config.toml
hidden_size = 256
num_attention_heads = 2
intermediate_size = 1024
norm_eps = 1e-05
positions = "learned"
qk_norm = false
attn_scale = 0.0884
bias = "all"
init_std_qkv = 0.0186
beta2 = 0.99
max_grad_norm = 0.5
schedule = "cos"
batch_tokens = 65536
dataset = "wikipedia_en"
Each number is 500 + 50 x the weight over its row's rms, rounded and kept within 0 to 999. Layers, rows and columns count from 0. Numbers have three digits each. The size before them is the row's rms in percent of the matrix's.

# layer 8 MLP down, 256x1024, rms 0.0792, rows 0-255, columns 800-831
096:443506431492528525584468484424521571552470525496400533527583468452560573463534484393564399478486
102:576514505514430522420583445474529447593551531507481577493437527509559455480461500534413477546550
101:489437594557575465461522628444489504502508488450503503546497520496459518487421484531540527523493
101:532455548485565547460508476475506506472475591503437605537442576501527559416590444475536448524533
096:541497447464450488462477514473532470485477465596457484513517462458485521518512543454464499486527
101:492501493380487406537507513540403508499493413477468485482533498512584420484515435395492484567444
103:456458462466535520454508446571534512457423551515495546546556610519425518536410458456450548391404
102:476464486545597513535426500570515555479492600517431497405442476467477513531506481583463457497560
100:461490409485485403504500518586499441536496487561488503545530490499413486534627496414521535502619
096:519538507582512549469396484443536472532517520524556535438502504548390506509509454518497559402454
099:510447514505462471499489566503543469507474502472474561478482609512465447386500484490484636510496
099:578547399483505508577533474477447437505492489447501554510459475466451460505503562545525502445448
103:487492479489552510493424528540537484622412531586528581501485465468562440422560457471473485469597
103:485478456422419465405466492486500559453443458417467465545557420426509552480414515461527374478468
095:447497511494368437421580518531560479526443578527466559457524476422476495503541468450499470435426
100:554529525545446491473547509537499493499436509456478464554518501503395460429486457492418427454505
099:473435456527440474600514521435536526488466459497546420443484468478542468503465532453532500443487
099:522560495422640559445509441467509504423563454520507539473512515551588518514465480543520511491483
102:429536539657516535566502553507452524516525439513497534473459484529596464416576543519546508506548
101:467504526548395483487526490414555492546573485484432451559454504566533520462458525500524472459583
099:547498521403489473461483435597520560565543455483485495410539523476522423416477546554485459488504
102:461536485523496439521542485532568506528492544324550536589574482509536455488498476507610599471559
101:521546464422499456425482508422494475557411546498489411565613439474412518423475497615495432525506
097:568666546458485571508532523446470513541471433411551449396445500493453498540474451516508493523459
104:483470509451467502531542475539458418510473485565537450485609466457493439569579554511437589423473
104:473532517499456535526516491588482532454441487461458497494529466449572502483475531495374464496567
096:451477527468431415449522503505506460445518498563464454462542342513469432598518408455537477534429
101:414442571476546523429546504522483483408498457456397495523522560521511513465521510533456402435429
096:439536562461551479475484505536474540547447541534506511490496387538481471524500465516396418633492
099:445419480407532474583396552441478476462593413514513587564458510474541516559448445496540436478470
102:535563450487437509483545465517498536528479590527541506473532523508420469479521622516572511459507
098:470451520445568529532460570446470489511507422473502569502439504564528487515534476589552424404563
097:507522551510506547499562451515478476396523563494559605505488467520549497429473552555492391515468
103:479487572532465544495481455559527467530491504586421509530483532495462460485525485492534544606492
105:506524508521519455455485458475554455472477482456460464496554527566451505377490536570562528424571
099:511572433541469491477473470430491509449522405491585453432532450509506505560401481503586543534513
098:530463382459579517531487524538485622542577553473497549509548466483475497511581461483437539495498
098:508536519522415493492476425516569468401508466543391518533421507418530488460519422547447587483483
099:464463556411585479561486494528484526537534466458428411582480456501564473396467469506539569472555
105:456471543539493524383516540574481512586517436507564422563641495478520428527472500551502562528440
099:569547465493449479541463541448414523495511610454492583498490461529426578565509459402498497530473
096:439508549463523445483488550572424554491494448507564451453519455487528528541458523422487526603511
099:390475457601500519587457433599497474426530568467491434496460429580543522504573508432444422592430
098:525531604543458476531452442486496453568505435470532527407500519554494430464568544489369487523513
099:480500467503556604443508429493475384493495489501493464559458543582466482528492543579471510452497
103:519548539475471397547455508550521536439569462442380467495535519530459542473516531554516482545542
099:426542518476567488543525460652565462404434436560513532460498536525531432532487511507589491519531
096:462561505449536438491490479444429508385547563477499442553528525493417480519522550566458439567557
099:460489541476559507474533563557501539486587484529486495541368552527492583599507604537481544483525
097:409469551502525519465500544439517558451549433574489547503475517505464560460544558533498482500531
097:526406530495584500471582482418554460514512497447510532450492451546460536476504491453511538550478
097:532515439444563519599554442487550503513496455493466495545480488577487559416533494518506545444461
102:475487453314501537511555480505528479502541479581447554626402482546410519529453511489551434491399
098:468473527515440459391521520535509477502494439494593469479508533484434417387535452488557475502441
096:451533445483505498394584649565488519464492518495507512541488534464457435500412545462457486457505
097:563515457445493479477439521511435535461508480463419477481400417551482583578486401515482489440518
100:560540549475537500499425468481497489481555425450474469410556472478617497520468594530510444478526
099:368521559543512474439534472503345510486527516553503409523425605572449439530525508595441478502523
102:631581494457486461502553371456434455519487448479490498544471505467428402466440495507496566449549
102:421570450490480516488488558529517525552607459528454443461477491492573514555513484507496484514436
097:415497502501509528392486532465512510430481502495470458465562451416521565540497524467515572469457
099:452516488387512499470481570464470578544531550528517469539493458592433492540550539535593502519454
101:501419481524449592540481572465524514564497456582605546526542554491491540494499517467462607538513
094:447526519483558533514508517565573468511586564461550486515428467520595501518499527455500488571452
099:475539585496481438554415500524545507492508584526403510475573461579517517480521604434516514514571
098:517524518480344476527493509422530558547565513348596473586509489543496508520493556473431476496567
103:538547452504526513415457529579428471553518548466592483520503583494526568451580456667522537484593
093:500463547511511542500497418508539436386535472444491512411579513523493501548516467541600499579467
101:478580464505569492510511494460501542507480423481456427575532414474467536367488423509444575530490
103:500561526493451554455457404549460553429514493550531528545527473442445552538624485538516509503388
098:456474482536534474571514498482487419526546555515518515575461453544430339386489457561483483420559
094:472535469500509597514485565450472432511518622491520489490562533547582454510468521483517481451479
104:456451589502427404465441536567487505507471593444479530615493505591474457562489562446501463520485
104:598557501467529513597469419504486534426499563423531505491532539492539477434581490554516580418424
096:556459500493559478508440520493483489520510502447500461482494543406382441526468454457493532563475
102:510551416472566615553508602389533515431514552602504576487542548460478471518475550419573483480552
096:386556493474554527425511437455413601426534532451537569543452502541438468536555496431488383495469
101:529471455577438364521478576526553496576484523490460585462531504508521529478487474510502541557531
104:529514540495530563455479521439439487533470441486543482415509443518521545426543553496516470490479
101:497509494495480450436504453516538425596535424560542485443546444497507535368480464599493550516543
100:542519445485527462489525599519498500505498533562489505544543466497519449513500587387520424558556
100:510495521532571504432525435500418492516580418553550540493438552429474517561509550485517516401537
100:489522489606501512583556512488592411596543503532573451533431555386552443438432504529482508461582
098:474560558454439477474533496391521504437565563442562452505520482478468482573434499553475580571466
148:507503535435568558521510552511462495542531542527521476505473490519581545543509461501511552544505
101:490482457632533569531551512511607502565576581496413577557563468584432526401436504424498476518432
099:425577504402567533491377502492550485485500512463569548511529544500498571432539486525465568567536
097:470531503486569447472389479500425450594410500476407413612569534422471556526573434505481370576582
139:425533513583491466427471471446476481412531455458444518475506591592512493501534436572540512481455
103:563374445456526477479431472499530547542473575440537560460482458525433424563523473543506401533534
096:582432659444535504526402463499556453596493436487636455408446486403487591426493481402507593525517
100:471409493503592510508578480601508541532468493390517407535501529510551482374467503581508552444462
103:420492526493447542509575496521477528484515507499594554466441431460502561487522580500477473591582
098:537505435451428436543459439570492487445433454426486574445514544504521353475488514494549524471473
093:478476602423534468635463581516492599541438500434479513482580502595465412480397558424525562389528
096:581522432503554477491566479499545469584509513532541487491475496514607562529545501564566424536532
100:566439502452524515462544583471542568535544474479516492431528514556474372507448508547560519530476
107:445466487432452493527532653464520441401481416419559599466428514504513542460484464394545469609523
097:541412595489507451511561458391409613440424518550577456438502495520455404552565500463553539477488
097:491472458574522455524470450480563435570507576577592500526517441526531531492454520489645530596480
095:464528397528432542498510528445514438471473519519531509524526563494539470424519529489433416497432
101:498442429466454514525414510476476497442478530499455521583454481437464557496613516492513462555542
097:448504471516536459508564564527553444513424500556531507569523341465491503553500489558482471555524
100:546531594602522498500543492516465509535380509571514598466559570516572481513549412520536483545542
098:469526506651500547587542584507516482567465528532477438448494513477511472485421528506482510424407
103:428540423457499603511443506529497498472479542568546454433520515467467503567469482561384479541490
099:537453497480510515497588495416449520558493527588604549400513524482609441554422594588596525514492
099:522481535475449375504474539483599469519591476469520369464533446539596524571498506461425534493581
103:416514486484466409550513535432471513548549540490460502392433464556470522555505511499464556467583
099:468487592539598426487471544513486421426520413485457507505443511481542469511459695487546456415594
100:566560569555500438527491505418493479579450468546427584442561519481396466509598491589466465373503
098:540543516474485554474520567533508443465446512521474527536476490447470482501474399488482509435555
098:494517490532563463508517548441452502457540493456523450565603523535521470507543495561455480559536
101:494455519519400609459488510499532543524538400482459565569394565518525575471537504415513562552528
102:511456593597488443392517473524497466463442546463495529427568518457449562424422530471481493413495
097:528580527429446571535569581503458523534524504570437526514574553485505500564544436543515511489540
099:626520564478528499531485477519612535480471498576499411522505550481463452470375530619482491467519
105:541465493503395563489456489521467526508480444502586563592496441491467487461503493484521513423502
107:486504495453512526508544552444455656426513609499497476406526449450396471548449527476527492567566
096:546439529512423523496457387525556513384496502503418493522494546520526491467525510537419507466526
103:477526484499498532419630538468548492482448456545525474526433531450538583467488501485422545518538
099:499475487507403512598424526528606524504521542550458515592516481546560558510476536536417394532454
102:531467524615467466540553528486421511550447440443507412513548558456493547460536490544407485490477
107:410431468504543552575527531523568473510527577470513475530551504463550513493390521537491438564469
104:444510636481410581526518417552546523419450555506568473402466516447477547458482491475515500567551
100:493554510427543547442475482481501477546519493508579541509447433628622498486543501498436475558421
102:555479489470463443443538493522499474510548538515597450470491423435546502437423394485509551506607
098:548555547502605512472606510495455557507487572533544536468501456535458491477461494392439526478614
095:541577536408525419458578540531477440548513572526488531519422475526578534477550517451448539463513
104:471503478491494475429534516528503517470493529591455469487523520594557457408480491553447492463542
100:574559476472525605479416468511474497472484541493511471505436477409522501488526387477452507557476
098:611479491482575431408504488538511465528525533543557515458415534482489447557579564561461436550507
097:452497497444492494494518515516494411512487462428502524507455550520613562467350492510549500486573
098:518577534459623402539466523490591532518481523500442526429512545475470476582453600465535540560532
098:506601502511577424562411545474493515441459564462517530544497469523581566455630439537512412528457
099:506494558467512392548537394462495464559649372561476543507449461459591467497591590574465516536476
103:524542504523484489495533509512533469465502550479404517557567502550434525507434550379470534481573
098:487393554564476373447546560477455512547594568589513446520432599548429466479511459495530460597456
095:491490529520440446510436540538507455472507496427438440474549499488573412539563452552517502515508
101:404504487475520474457495412449472520460566511472474469549418441483497567483377504459468516494500
099:571487463565456403538516607567527561561498514534524448467539539471543513509534582487497511370508
099:476503566552445533450480531555537428551555461556391486538492426561513515472537524514467483440475
098:533534475430484468495549454514527415555486436418558515542473443525458537498525519462474454563497
105:544463427468488467487572533540516587522442505519491400537524480441547469488536549466583585557543
113:527498515567467487536556472521527470459544531518514550473562463473514504435469486621454431453524
099:551440518548405514519441504577488540504402556397442563418497541502491516507555472493573451539479
100:549486546454527408523551530505447628514571546589475510552584526491421540432549534466531440503470
102:547575462576470513545420400454573425531543433540440456534483522457491501492537510405497532515524
101:556517530524506477451438587581481496543622495549500542531399470421383497467528443520404497464516
100:598507387480571490547471463425424475543489470573628509607421442487453530499592545452553442471514
096:509531518509448480544459551580468574432522595440555544416462550532536531562565477527441502456489
097:466588408558605528453469523466522476495465438536435457488577439478464511552496545606519512544503
101:489496517483518461418498546540580521533508496493450513545439483467534456504473478498392459453560
097:517532429557448534511555503493570558566458482518475454611443492427597551531541477506474468528559
104:474530493506557471528547553480573666543502449544439536546575483487553497526518493528555547568498
096:527442530578464495547517650433538444440410512467449451500418482481541449497458500520501473467568
106:641594484447544506485460509468486498422424531405503508418447515487545536488513468475680497523417
105:460579384555432581549506533452527467551482518511540491408512420521543495461463412503511492494462
098:517456536505496490554481447436431491635476487557615504472549459531482520555498583491556465509443
095:427536528477413497531472550501515502547534407540492584500594476513518524603559501444457495492524
098:531532556593488515439377503486472494596451540483502537523511500409610352530525523465469530446393
097:561541506545456518478525480523553525464478496530518501482409517590532477524560546516548514569438
104:441466492515526595571586468528468533567398522522400508562542593449483373422591483450497536497561
106:493481581478446477472474457465632637454463540548397524475460479522432437532548542465509461461597
101:499451486544501586539467527499497537437530525483521528607529523478437503553488493487482464512496
097:448610535529570537484501521525499449556496414435497475450523448540473432453519475536489536489486
096:461608498481470508508522489378453519437485496521460428605557450508489515453403530464508408447478
096:554549597590499498550537552520483571510480406590566470515439480456564414525505541475467510459463
099:575529529598606533418493466552578475569526525541513461576559476503518477520541452504492440510560
103:504500547447435404504447493513457499505484546474519472460530555452459529522454558432498509613558
103:396438394484520558460579555467532541527493542415479583433444515493466376536503452496501491509561
099:465482613499442565565546528482440599516505544628482529554505428478523448554521542505521549360521
101:532531497512486492401412481420592521516437473485472475525484496500424466512496524542515439536474
097:427523502513432496527537467519442500563528315541376541587619424541465421440523505456453505533455
098:459461558470545445593512558537526410497558549462547546442489556405477508532560514524541471524532
097:438448537520510539505490486470454542457500549408466465594475516503424501475534451481522485520505
097:469543429566488509550455464520436544510435443616405477510561536451526558506570539543522468549569
098:608458558529512509471477454489522489600476478476478429509506555473577431518547550429509510543512
093:552446519437545516466462550531409465438575527399533523441452497454408569482451521536505521537483
101:538503507555374432546524496454488459550486467525534442490420528492486562546538555510599650514421
097:510608554575467521428420521556575478480440548604506549514559457403553578512547389532483495521493
100:437557451578485461506519543423411435511496471529476568545518519531559570525519465486446527504420
097:455517508591492580558503521641507500410436492394519518571536493478516485669559500545570522517495
100:547521512486547627497459568514519512523556390437475524490507361466441566574556597529434498454464
096:485403569491484492480487523407522444490476497534564561507569512447538582515498559457547522529504
098:543488453496527448468441470508582573573503490429406433504519481485494522520415449509526485555547
098:533520502483447517547505432562446560495519467468550572631469467555534500450518411474487464594462
098:593531518552447531495450508588442499530493515459424468442465500486398485482402528504614463460494
103:456484474489469503503551525546495481405514458443505535526482515486527451477490420489491533597490
097:510520437563541563509518466520534454454563494509532530490480562510537470509521512527545466530507
095:540479481469472549402482462652566519537448405449448469455488469412532496551562503576403483482465
100:482520570505496539547503464373533580538565506458507474602447497548484488562490502496532513405538
108:533538502481523497388445490600536543529525564525466527508441454508470518532512492464504457454584
099:473455514467527494522615526502532475518577500502406444558428541502607528441596474530526413516629
101:513522507478449571548614489437434522443472498519465444481456507485467525540509460449513503548549
102:446454482523468458461544532505455506413603460542577509559469490503499619576492551575601545547489
100:535431455474524447385557494538540508492531550469570434539529481509508508472452554491566499508528
100:465469492451527499403428517448481472458574537402546482600575541440510519535509412407514372566557
102:492420616468396422482636482554516579415495514503467527429544478496504512577449535473404465504528
092:553488491427524433498549497541534432476460483504472388484426495506455566555452525528458515516520
099:477499384610530523407432552489514479536461483576546537477442462549566479450512489487447561567549
097:597444523373484410360519394505465438512589555507491572590481530498558577457593536602439552460426
103:458513582449467494564600516475514462510544499504466478431546459440557513475422522489396424474499
095:487484431580478484386571500493537525473502554454521422467472507623437548505511495502523610423558
102:500530459508506437473445437595425446505452515492558463459472568523503512545637596506482567529600
096:473394511442547517515484475504520502429531455442543487491414545570518593569419524460522400435413
099:507448483429421518401540437581451463583495513481533473535581447522517454490456524467487574433454
098:582470558553555526542417557489449500550446515478591456566612544547362435462522497493562481567513
100:510497469519598610566531553462459553478461484460472503527468469460541549469467455476527354517557
096:479388404383424475392473505485484511410506560582510446421493601509577534529466442442518433435468
099:478487416461374497521468479429445530431515455591557526519534503447521505452469523436505449593494
098:465558517463517496525532441499561462556384515488490475480525444485538469506466506481478464522412
103:509590408538458372562484478542515565489478517467444517448539533548476464472597498593436545510457
099:483499441444489584539451408518480531512513489494499546508538484457540479452610491472591517507566
095:496583533469514539550388476490425471479499492446474476568429479470363515545459537394492470469491
098:472489559572457468527481449481552488469460579575527468478400565488465419509576497555565619422401
103:438550439490362507517545605460506475404531456485478515521438577517630429529485517451520490489570
100:496551468434451479461479427482481560414538459484493409531505448538507394523483532461463413405536
105:489474558503592419483502583467474502507416542530520548398601550569517509501498561438514526529505
100:439502473631503514549548457475436450573567493455589507490608544569367527395546505484470501512446
099:569491481559381586498506521515427541471525525487599486606437443402355461544488525545498483441497
104:554514549515477554362503495537562551546427495502537475508471580583545533513471596540480516436513
097:527494468427540537422485475464556505470493526567495478501411462479490478547434523433513531549542
099:552586517540436457482487548378469531484494480509543491573399469463523504565510525400392545563512
098:411525419499422520501483531459464534629526529558501438444486540574496553530515571471503561469475
095:483509489576534495459481508498501459506453447500471541547565436471527511459488550457539511461498
101:550548556506536464610490530511465515536501420495462500438552515593473494401498530536548584588677
097:543492423452486562523470471533548499539561442445519536548527514544434450456401449451545511540504
097:497397489465540475551634496504591504512575505503431463496596490421418466437465489524543442445503
099:489515386523516503544467513561476485504515487493566492503507425505448532411484475483448527498484
101:525553523529485497513504499490538592445567514477524505474469527527469569501457426504535513475403
101:433473530424425504503421529522600538616399500549480500487544542515531506534444454439460489506508
098:480606442558550465431580559522455437519471556438528499477463488492476391551486538484498600452520
097:620572441518553566470521434519477508557511538522458562509488501483567390482516466414407517506554
106:462502465539465469543569469514411534509572531541645545484459507556576439536485542411597547435522
097:582555445578435537466509495452469416510479445464438483505443543504447442541375401525543471646539
098:514457516551399513539575457425532452485555472487480490500550597547387494541511433574499517455499
097:483430536545491501469499518377544537476498514504568595489504483498521447549409515554508557626503
097:420445556551550423438539592535515495437425529477599485499502539590626491474539456491536478435513
099:519493542446540488506473428450423485500412422553500529513469480434522490508444517487509509484518
101:527470488517477466511589448485524475445519428551582500506547418500532512504549532523420511468621
097:520491468464559560403442438511533539508451603458443559506444425501482594540508552534517538545364
097:524498520595491491559491426546543518508436457485513597535583608475533554453557459473538480488430
102:482528457529538593510469585432557427544503457422517545512609555564303421562504569426491566555579
100:407452480511460496477476491450464503476508458473434473510507485555487466517476450480510476502549
100:581388543514504562610555445542528440502391519502450521578479471506478474429521485461414469441536
102:586501484465584479478557554562592501601440432477432468515600461377497455475473469487486422549575
112:439479519500528527514501505534473562484475439450439591487395483524464504437460455540396529521473
095:451443529492378483478504533502537506496524542499508564491531392447461363502423574478593324514559
104:525450407571574455534505604452578568541549461506527508453422533524474552554423558438552464474530
092:411495474515478389578561432513441454403393539516390549483514513407495470595500509505419497554572
099:439569522444543433565468525453537623459487460393397388496515458407491630569557457518550420524479
098:520430497595508421457515562467535522497275482518464479516452523480442528438535495554503405524493
093:481369449449492526451490500473509508445433581474405547509523571461505481477531507385583452541514
102:539506477484449520518413550478503557565472605476542600523453434518557430520378536430438462481486
104:553528492547534509503525429380502466539489491553440523569522467495456499670482518533499515478523